Part of a small language model's weights.
Size: 10 layers, width 192, 2 heads of 96 (1 for keys and values), vocabulary 1334, 5.88M parameters.
Architecture: LayerNorm before each block, learned positions, biases, tied embeddings, normalized queries and keys.
Training: a variant of SOAP for these matrices, 388M tokens, 2960 steps.
Each number is 500 + 40 x the weight over its row's rms, rounded and kept within 0 to 999. Layers, rows and columns count from 0. Numbers have three digits each. The size before them is the row's rms in percent of the matrix's.

# o: layer 5 attention output (transposed), 192x192, rms 0.0418, rows 81-95,177-191, columns 128-191
# v: layer 5 attention value, 96x192, rms 0.0337, rows 82-95, columns 128-191
# up: layer 5 MLP up, 1152x192, rms 0.0481, rows 0-24, columns 128-191
# down: layer 5 MLP down (transposed), 1152x192, rms 0.0481, rows 0-23, columns 128-191
o81 095:475471450544500481420459446498433472453501599508513534509454589485463568491511481510496479492555498461495466564468554420503533475524552532440550491544463457473467486478516552457515561446485452
o177 110:552473447414505546480536529434530484502521492504499502451521437435522411505527538581495551428531495454467518468484471590494562476425522458561491448516540517484492563497450435440506577536514491
v82 108:530471542545518482489500495442509494571591503507465537509512454558397518521532511571496528532535505548500478594415475454548400500485581460505524505522482536480419452503565509457478483470460490
o82 101:469495480506506486468442462538500496528540532467517511464517602510513524536490524507491497515472378473517486465463454532593513513431471545516490544502512537509515499485528553570478457445585477
o178 106:461582538473518521548557459575495451561490521501426518523438506490530493514463424453553553495521492559500503490412476450435509569384490463520536509532510523539524530549465548426486532497541549
v83 102:524510496496538454426512536537473541502465565494439543595599557482539490493419509501590510554484442502513491559452532436488567493511480544483455520526523481501486559544505445487547480474468485
o83 100:585499530467537533473493453474539491521496423495471495485556471535489419596479478493452534518495528522499527493480483466529444464543499487475503501487556490456550548480545535525487473506437550
o179 098:485489507492516574587566556534505535513490581452463555432436484520520481512607491490485513439534574553596551517475532509486494518505601445471520521570487584591523392511516506465495481479494552
v84 093:513531411534445510526555386566430449546454473479506552466603468417495505473533484522507449507562513443539505522491484492542550454557398485553439514473471525498551497447485520493536499502449503
o84 100:513468475545466480559467510522583451541446508479457500559471531462496531449551457551455527478512492464492446468413525516445492424541502435477456587520585486569557468542523508511519552525557493
o180 098:462538536529475478436516499520451529515524511473498490429535490544513439558491471483558469464498499512503479506581448559377475443481517518548506400467507547422497495553491459448529566520482490
v85 094:498525519517550445408446532459497489454536558504573529464493544520525452536462437473486511478482473514491490475461543506425484488498536471463490500521582485434449459466558505435458556460485473
o85 097:516454524558431445481493562481518538496554441468486513452454529489470448495556500520489479514527529525561540445566482450499500471538542510550488513524461522438519580480536457555479535508465466
o181 099:471547480490583516522562439550536474504434510448493546543505481567569497526534520479487513511478511484532452552450545449499488580499493476513442512477535450591513460474472525457493502560509508
v86 089:493579483550497518479557492491506526537482501527489521507589574486422532510429473462508543459525457521460485517475437469455479527450548512548575519437453486471505471476608497499523496553499530
o86 089:470515438483460508472475530514469450563465528477472567536482572507533511543472534495477453489468529494564534526525487451576478544463523480469393543537356501470494465538519524503521517529521540
o182 101:494461545513604578512507509497440522483513449466479555557492476546541506445552451458497540565535501492511505517488459508416536506537542551523538494448575510507570526506532506526491452533405547
v87 105:576504513477532521498516414569521556483539465537521586518433413507483461424560524475530554527499564530481557592491526458433434471547455488512541469543549464521467512459444447455481478499539478
o87 104:534531539499450544505513464571478475548521414497459489493518561441482452486527445586453511485468485494484543492465539586513472520454575535492457456501511448511475484479460519405509472514490445
o183 104:451360503490500511423451529428571510476503480523460451470550451504531505531523534566475491475462540537487480505546525487507499431501526540415498493542486516530563482511548441501502489481460512
v88 099:472498466547494449558541495568469484534497533500517570493497512587503458527462401501539509486450510494491501487466492506544438478505505477498598519501499428445481521461474461535469508567471487
o88 091:556442502479455515489419493537476499526395471498574435498529482470467510485569510551541491453448496515501459512531534493485445541494490445549465459462455450472522491533460540480502496501443463
o184 100:518560451519487512549531438421475521528484539474439430502535503484492530482453388523553534531531537475539484541518493454485511401482497479460521518577582526495501440514451456550492491502485569
v89 099:517544483467482512530432486439481509508494531470485468455525538500598526490493574482488472541502529484552439548519456498511631470555460421489486522567457487511548510446523474491492491460505540
o89 100:480444473477488437556479506549560521502529508488496488559454489562475525472541511467484483545510422437503561550532523529460424553535428503523548495589487453455495440551562515585510468497549505
o185 108:504544612490479508504489479535445536497510515525574436487491532521548488493541490470443513450459503518438474440492423481518502475534497513503480559429559483571468489458489516519464460532491482
v90 097:544507530517404503483585511480515570521526574454530554545571517495567519432535495548510549524487471554567518508444539536478479514560510534483529440515418440452451447474526460434591472425517471
o90 094:501493518537496567485553520531475445574456449489512500633492431489514467540528477493496470488533497492518529451501544476530554476538501564488488556436518581476464466534463541432444494497491538
o186 109:460547471513459454531510413486514555465558516497503474406469494514523494568540551493440503570562555487558471492546472470482412513517527530501533478553541514537585514505530533560471449585498514
v91 101:548537522492435515536476471477462456561418565467457418545448534527524500506495536529524534504422474474482463469480498548515534523561510537441429518517554472452500490452484501491519544492549425
o91 102:466480539493447479589493521566503514560446465574522491503512550484471494457487499485457490536546472500477529460483526503576491475463521497492536470501484473473529415513516535441552559524499511
o187 104:513475449577544506461516445557505493537539560425500492426500447511490534513457497503559451541507505504501494521500492464436533450487508467539556559471488489580517574468461526532436481508501483
v92 099:542561504465465492507501532512410409488538462500512487499480520500467520492548493525469478509498452518575523451518458536507498556541477486509477517576568488486555607501496485519546496441558512
o92 093:479398539525487438496473461515524461416476509416525413502516528503504491509474575453454505509501530503492517481544514521475476565513456509479469501455564393408540523568530481460527564544468486
o188 098:523457470464498515499434487504567552493484487481533531515492488488537498423489525530490537505502538545496495488487540411435429444570469526449486500432463523582572428529492515469528497537453581
v93 099:498547447535527492474546554455464470440474464472466518492535529536488477567513503470537478540473561453528456556564571465494502414502435487540410514509499503511508486498583464511540494512543540
o93 100:571482475443483481551493497560535487458477542465474480538498525500545499469509530492493535445489496493544479431561481420547541489540546411458490529438517475543420479460493473463479557488461495
o189 101:489453451481482585467500536434463522415487513585567472468530522464473507522528449513479550476559523467508585442391516535486446488454515534404428421531592500557467479475484452492457525456462518
v94 105:485507480536467447496537533520498511489560406477475558439453476514523483426513464553505565510483564523494496524497454476554425584601443471523611448512461492487553507442508429492464572479490462
o94 092:479524494500426448513548517516486459567485497536538472574574494490476494525487601552605455528489481495578489497523564491460534478420490583516513483496507501527511476545459431492489454528494498
o190 118:462528533460508510454511463468517524540500513586506499526465481521485538506474454426473530484397529470405465501441499494435504492493460503462461482549517598416413460533453514505451580492498479
v95 105:471500468619443550461544502461556521501545556526413512493424495507532526525523562472468544481393591517477562565504522449532531494510492483544495482460420492472566509501459517531453488467468480
o95 088:488465560514561525505461542523475477463447478551429450490545457513475491558498505489473432535509376475538442514572496497514476468464532514483429457588559543450497491423480457471542468543515571
o191 113:510515523468476437490497498524514509473519439493517509479515543445431509505531591518444503501553456507507521451473540545551518573511515547474435464499534488522442520551495432554463504510437396
up0 104:501507524499572499491490514501528584460535509497520498528470495543460527514566465571426494471511523593455513450516507546485420431505504449492519457528568501470501472526508501436517578447493453
down0 103:602482552470553548581494526511431496449444464462482546444510521533519524517550494424495521483557548537502531492505468521478517585455501514513506488543468570498471525478529492524457555587538446
up1 105:480486535542422472524506532531477460494483493533507466530542442450549499539487547509531498530465539545492435458519416447525502552514432601514353486503501473519491538517508465467534477581447435
down1 106:545478498474474456495456517555480497421533533516519563505429491408482481439556477486495580526499493443459536565554403488518558472528543512506518510517485547452566502537550397526505421522534518
up2 096:490458473473479496583407460563500497473491496431540489524451532477550492428531493507479490451520512519597489537449525514482462455524510468478460552453440474427499454545554543514531555532499450
down2 099:508474508528470570534523411500538532516526505450413489534533513483529486508468533516485574502466497568532508479514467413587527468528425516512463565513561454551455499517478493462515508432553434
up3 093:476467474454431524515493464546401547484458487543504468481559548457469535577482477520414559502557472566520461438559466428553451511445477508498521523493503496486493517530502523497502469552491525
down3 090:547503485508520439551468495459517522496558503511479474493540532466583493464512536483497495583454494533532509501532485483494549458437547507459471509523578433482486491535549474529558543532528508
up4 100:475486541508483441472479592469516557510552476466424493539471489484485499544572482433490463444405519568478452492453452501442462460463487469486460507453518510490408566492549464493507504481487498
down4 101:498539466419493588478536476502532517526500485452487514531466569548508547441519471438446458474558482497462512572496493457529518506454544502482520509443503541569448504527541539486478522564555527
up5 107:526456523445514475476479603503476513534498447477568505572472468523536498524494489498533466463435449535476493552489418472518495471545542551504502477512478495442495557511557459506582552421505471
down5 114:490493584476515532479544552550524478466481518406524598521529511500570514430490527477544463492566485504507553555530513530508466506504506529517511468464447493531534573509482501441551500482519445
up6 101:576485489567449556550488505399411498531520438482516500445503502480530489485509435522484572473540441535550525449511521563530523454468505511522502575494501450489514508527462499470502491506548470
down6 102:582464423539495508482553530404493391460473504470511532522481470436557494461470514527450532455562497510490443524506533521458518500459447491459470518444432515517494521537482521498562487533529485
up7 096:497488499473495435502536512535552552541509516508482437483466519492488439550530457416542522493505510450415457537444498438472451515568461479494514458605528416451495574504507520491517505528561462
down7 096:514466515524474513518423447480606507449496486477504523525555472446418540543491506500443528497432454462466501511477493529451458477561463465559518454489566463545503423462429519519445538533491408
up8 096:519486455535496451460527593520467455510448530518493512564434465544589582489579558489508502460497473515467464526396493437450511462540508591496459478481448499464559510504490461440536426402548498
down8 092:497442573484471440587440486466504578447462463495468460485436471558493475563468449499564394450497480453512510462498525514530494485464537483504522473476564546482481514497525461502433491444438552
up9 104:464493456580509585453426474555506502533581560495505532501477501508502438551564507543502443486530563461549462518437559449429555470491437435558440479511543445527487472507443468435484476457503470
down9 104:598486566560568457532437527489459474475508395447495524498486531482473536488481526506506502459465490422580537503527550488464615530506525465563489589464553535508494443548474480513451517480442490
up10 096:482519488486483532519467516495477520407446503557554482526542507489458537510467518489582504496450513453475527533532579464466588492525528541453504513541475555531486491470518513503474469549529492
down10 101:542556492448522424520506569479523488563472486495481487477450448578524448519522464559496513531505482522535505443507489624556447534509495424524480519503491527461497545474463520482544507490470498
up11 099:479468504535487523532465546457469542454526535486470517486564492567596563449531476519542482475613484483491562443501533481471464530461464501392520566523552495405460516528511531467484485545496521
down11 097:540542482425513517504503529419515465511495485503544500465453469570517512539520548537432487504563493515502445548537540543540471405431493505448524512525505546478496508468531580548506548580524462
up12 104:443492492443471547512492515469451459474525455587538495528538538492467480485521427484429475502484519467563557444495522462515545537466499480458573561526453446479475497465549501593540473494507495
down12 106:488492505484496522480554541517525582527509490561496511582468505460441510428478489448524525450520431546537539490420471512473469531458515478637525476529549517590462458424487492527534454481548503
up13 099:545535510475487469475521497471497472549456534556512482459457524522515436541475489515552469508537552472510468462499551501465531524511514471459409475501526486531491478533568523479534536545571409
down13 102:455575526511513471464535580444513473547524557433500549468587560597528484512472475491503526473443500513518522490427452517451558470480533475432395492498510501398583495519510530478487549464534537
up14 100:501445504557441504570458419498535465554459508505482473475511532509491571480508523537488550444511527560493480532512458506489497506495567420462527516508529421456522490503437536508495542437547553
down14 097:465493491503560527501483520514404410511501478559601546510513458482506515473473515503520513522535512611486421565463549466509511478525484486542472479489587474484541470447523536492499466543416501
up15 102:454543576527497568554532511508553524495475459501513508469503403575541390489480520566497497531499471543496466525497494494518466513466482461444568532489508495489524430478454501573500498535487506
down15 096:541509521548507476486529494533480486510516523507448506490508566505451552500485483471511470554512502493474554453486560628520505517500590481553404539525497462443521509476455462521497429488563460
up16 098:517465508554497539467498484542463550439493449438478499509445515454497459504420407487514507564550493561484536572410483464466400498553441481511533523499473491449438548572489474500551514472508523
down16 094:526517437481528483480503517488521471486495513441521483527521505472489492518477439497565506469543516470478445498480565527562543500509446476503508463536484503455408445515505473514420545558448497
up17 093:492539522497479451534505491537459465517516469568503491494496515520474489513555497461542479609455520423518486476541499419533529478493538526532500526525557512506491510449499556449409484533492485
down17 096:505432501478521464502498511530502509441465464476516501395543539493479517484499562485487475468534551533539567462492505476551484524489476567462509537562514487502466461543456531563478497405506489
up18 101:520495494517549431510520498489557474490468489463519515449558481482517466503531542482485499496498451473446454457589516508526555540525489442484565475526442519525475451530458496430531494496512542
down18 105:490593504505502559507517476554568508549521528559404598459494523538501529498505488490561491526486438598526494543527492508555494459515467463436462474487492518513460551536493509466462542457499514
up19 096:469474534445505521524507470494479483486471492573501470569490479466486525538397448561499530474517515432498558565509480472463569472486506514540435485522469446563545546472530605544479542497457534
down19 094:503416471463456477579514457495515491500509525494496483504516518490473509398538567503526522521458556526522495516520494484473466489491525509506532474504505518532461500429405464534504564544515456
up20 097:502505506540472495457545492480506581519533469522459480561425510456539495488532564538493548445476521529511453544544482489501423563424515543494480498526469488417493570481536556479460506452489541
down20 093:533531527472518527474535438452520491482443507484421530447534524551525530498478472504552451519533469427483504541492461457510607480519548483466560533428519530492450481540443542540574465581580563
up21 099:469458482553469431522467541534483554536538472534493429391602477453429465492413505461545426563560458499507549461459487532500468482477484528484455475476537518496551530516457542528530543506489503
down21 095:521512449485567526471460608412538461497507484517462582471489440560447531453479534540529548491504498495430522503554488525474454543492514468528542525539539482512483548482488516524499487483451508
up22 094:515471528467480552516471445459544533566548445511474461545527483566408492463466499598480509475469373520425463491497502496420490580471435512509522504516485547518440481551515501609517529468499539
down22 099:514495473546517508523526521498504429456455418474519473538468409490523487499497484492520539424395580499499475456488464474544465485491546492533480496468485462515550486518511446421500500483394506
up23 105:538572511539483487540524549499464476522484442541515586558508462471542532422504540514515463539483527417523504500472554483590462535498488501514549484489532504480547523566581523459552521478516508
down23 097:530401492521502417480466510468600482496481548488602466481529570506481466552511446464457510529498489508558501495474475453443523499447510501487441566456542520493473530423487515456460497556543585
up24 101:458526542532590435557599525546513498494537484498435522487483464444510499405626483527545540467445430456480426493521516502442498502506449527449492513485514503566516502497587496418517597507533550